config.toml
n_layer = 13
d_model = 64
n_head = 2
n_kv_head = 1
head_dim = 32
d_mlp = 192
vocab_size = 4096
activation = "swiglu"
norm = "rmsnorm"
norm_place = "pre"
norm_eps = 1e-05
positions = "rope"
rope_base = 10000.0
rope_fraction = 1.0
qk_norm = false
attn_scale = 0.177
bias = "qkv"
tie_embeddings = true
parallel_block = false
init = "normal"
init_std_qkv = 0.133
init_std_o = 0.026
init_std_up = 0.133
init_std_down = 0.015
optimizer = "muon_variant"
lr = 0.00517
lr_mult_o = 2.0
lr_mult_down = 2.0
beta1 = 0.95
lr_head = 0.00738
grad_clip = 1.0
warmup_steps = 200
schedule = "wsd"
decay_fraction = 0.632
decay_shape = "linear"
final_lr_fraction = 0.1
batch_tokens = 16384
seq_len = 768
doc_mask = true
train_tokens = 130000000
steps = 7935
dataset = "wikipedia_en"
Each number is 500 + 25 x the weight over the matrix's rms, rounded and kept within 0 to 999. Layers, rows and columns count from 0. Numbers have three digits each.

# layer 4 MLP gate, 192x64, rms 0.217, rows 179-191, columns 0-63
526470529486467477482478521520514471490521469488524497514522514503519518503485479508519476508484528534500496517499541485531508514465474479517483521485498519514531480494460491513530511518466510
498533520497516486532481512483500517537542503486519474520499476507493453541456496551462510514524462514501470533492536475495483515513469513503512507539493487478476495454503528532514536511533505
531532491514466493508503529481522501494549507535488478488503522496522495525443479479479488481551488509505460474487525497521525535497519500509539471467409468474512543489453447532489507516447406
486459536493494527537503491499493493499457492513495513466530516547528476560503463501510456490499517497518487490502510504499494503486456490494472501489468473517505532509487534491489486465515486
474513521438501468515498531529496496500510507459488521487492498458495489497499519501474465529501506515529542497487511499513508485521488542506516530469505477528474473459471512493489529475522519
475488474486522515498458533487485520553534475501483500504529455501504513513490471509471513546487495509498532512527522494504479484450510505491532521468518484464509520501504484515517520468529520
512477476568499500506536506519491519549504551493505498498518489524495461530480495502497472482508506481468447470525527543492447489485520544536530484498497482516483486521481471484504533494481462
483484523509465516531513532440438496510544533456495505570510515525525501522483487495539499497494515453500507517512510444483494524512493539479532511506470481468505456470472467518491494508474500
522450467500541521483507505503422510527561512538497469556489528497518469536503487524482508477477493484471495451507496507494478475465483536485528517485509541485496538541494461538514510529539481
459496500499495547515489509495463493563511516505522495472504473511527483522510503500527504498488499479552451491460502504491528485502500474535478511469504497480461510471503526509492493502513531
539535471488525491476551496447516459494581507520466492463459445472512454499504496518501519433498451520474434513458406499463488464511509530505487510557475488499504531535480525465457514521512516
533508466506474406519544515505504494493483530493522497551470542507482520481484490479510468495501430458517526515483498511529480468517514466515509490497500504497465524526484493473490470421496497
529508497485502478482501527539516475493487523482513501518512572480482464527500499506504497474520528490507485503508485521525494516511498507534507516512506553480538484509484530500442480497509509
# layer 4 MLP up, 192x64, rms 0.198, rows 179-191, columns 0-63
516472517500471485474483520510486501492522499482507521507495491470481495524479533500523463471493502549543518537526526457494511499473482487500491543478535459499461511484514535496488536471485455
505526460498507520448540539507466508539524485481510491535411470456454538497499524526492538508480455502497495508513507474459494463528484484507543470460519502496517478467530494461507507466536478
531515520471470513478481474473547498491531510501546512543524510530545496530488462563542488504472531510508553486516505516551507495435506515498524501481508512496506563538516546527521451516489506
479545546501483493488445478539494529549481526478484517459520533500543486506495507525482529514503525462509481505480490513498544481480490528487469502530482505553489481494512530479517488428505523
507500549464476495473537548525462486497526451508510517498487468513488503455525539539475528486464541498530488511524507517500466492532555510511513524433491497523506479485441464512515477481477514
463477515513497508498503499546522517517498545523509463500473495503496486479484503533538515502474477517514521491497478506493548483532500512492514492483499553478481517528522466538548517501524511
516521461505474463457521508440509472468507516555522507533481545505459514480511483500465492512477484492474512495463484494484487506530490475503465513514492491492478478509459487511494545532513482
450490481524519517533501510540502507510502523470504540530495481505525546503452533506488488548512562495490497545535499494536466489504478515491513532502483469479489486469544534481525510511544490
499508502502531529528512494458506567495416523512529532447482484511533482531485511541464491509491497491510461520539485486491506500521524519502543489506511538544514489517496477515540480459494527
515513526488516498491505519528521534504489481513534537444469497533483468511531470543480501512511470526475509498546507489521510512532512468480492475485495491537480505509509530481497477508511502
484503485511468524541480520501522473498479515515523547487535551470474534516454480445504535512499517476525549510543519461513494486505477476537539508536518523569448536464484471540498512452517519
553515502498531499492493491508508534467506513466525498484502551471514548473433511531493537509499477495523483479467489471509477438490464532488504495497484476498532521490508488501493530512459583
463503463485472490459485533546511504510459537468493509501471520488506488506472498502540518519507514517561491526491512526508533511518500512519526487476466491488475497530500480502521476502519516
# layer 4 MLP down (transposed), 192x64, rms 0.203, rows 179-191, columns 0-63
515487482520513515485532523504453507515517506506535457550505500500507470511557474476506484498502518477480499452492503541552476493521491513517475518484524532509495483495501498530480490552515491
491503489489472525532550507522487466486497527442470460541449546483453522474487486504514492472541516501504485522524502516476462474513456531516474512461485483467520515497496446500483487525468535
495475436497438511485478513455542444511560513474520499524515515526559505479460535499525483540511510497549504457499489507535541492529452492496560509497498473525460515544523543561510496483532493
487471543491511506494537459531529480523493502489500517482469494558471445500508497502490507507561479473546454453478522537481496538517517475496447516539492474510481510501473530471495506469513482
484519496522492520518460517507489460455492472513492432483475474509530516520520502453529509493527501497495463533487482525499508540506488487496538485508542519420502503526515436501495502528519518
532491484462456504519525525507533505465522485471475529462496524525533476516518476497458450480520479463523495491520494491489481494504486452503480518533513495477501518477488472464489474502487497
477487457520474501539458473507456507485527500485502483512526495537498486487478579504499481446523525534477504461478495487494500481492528452522520489510472537482500481479514462527507517457487495
528501494461512530455504482476513501493497522509509470487506473530487478497562509474527509475497456527519530501463527483470537514525529527509515457497508497496508473564484520498490504488502533
546488462494512478445448460484496495484491543477512475515505491465526502514454517528487514511506494495522550492457494503473486525552516484490543505491495541502472487488485519489486470498492460
497493475497471492503539561486487469511527534492499505542546522503501519492461521485520491487507516482516514505490499517480506472497482487546470499530492511491541505475445481507482481490515449
510485542534540454515465521473530523500455478504505467524530494532497491498545513495482511489470500459469489454497556463495490491521480489496530508528490545508519513503523495518484523461481432
493464533504489538466520514510496521493506521522498492484477466502531507475505492505538518481488521467487506465527534503528523517489462484482515555487456496491472483527515524513532533522571571
531497512481537507467466491501526511515513505523530497513534449520500504495494529485481479494491486526498539506508493511495473544500533526510520482519506503483524471497573493506536514508516517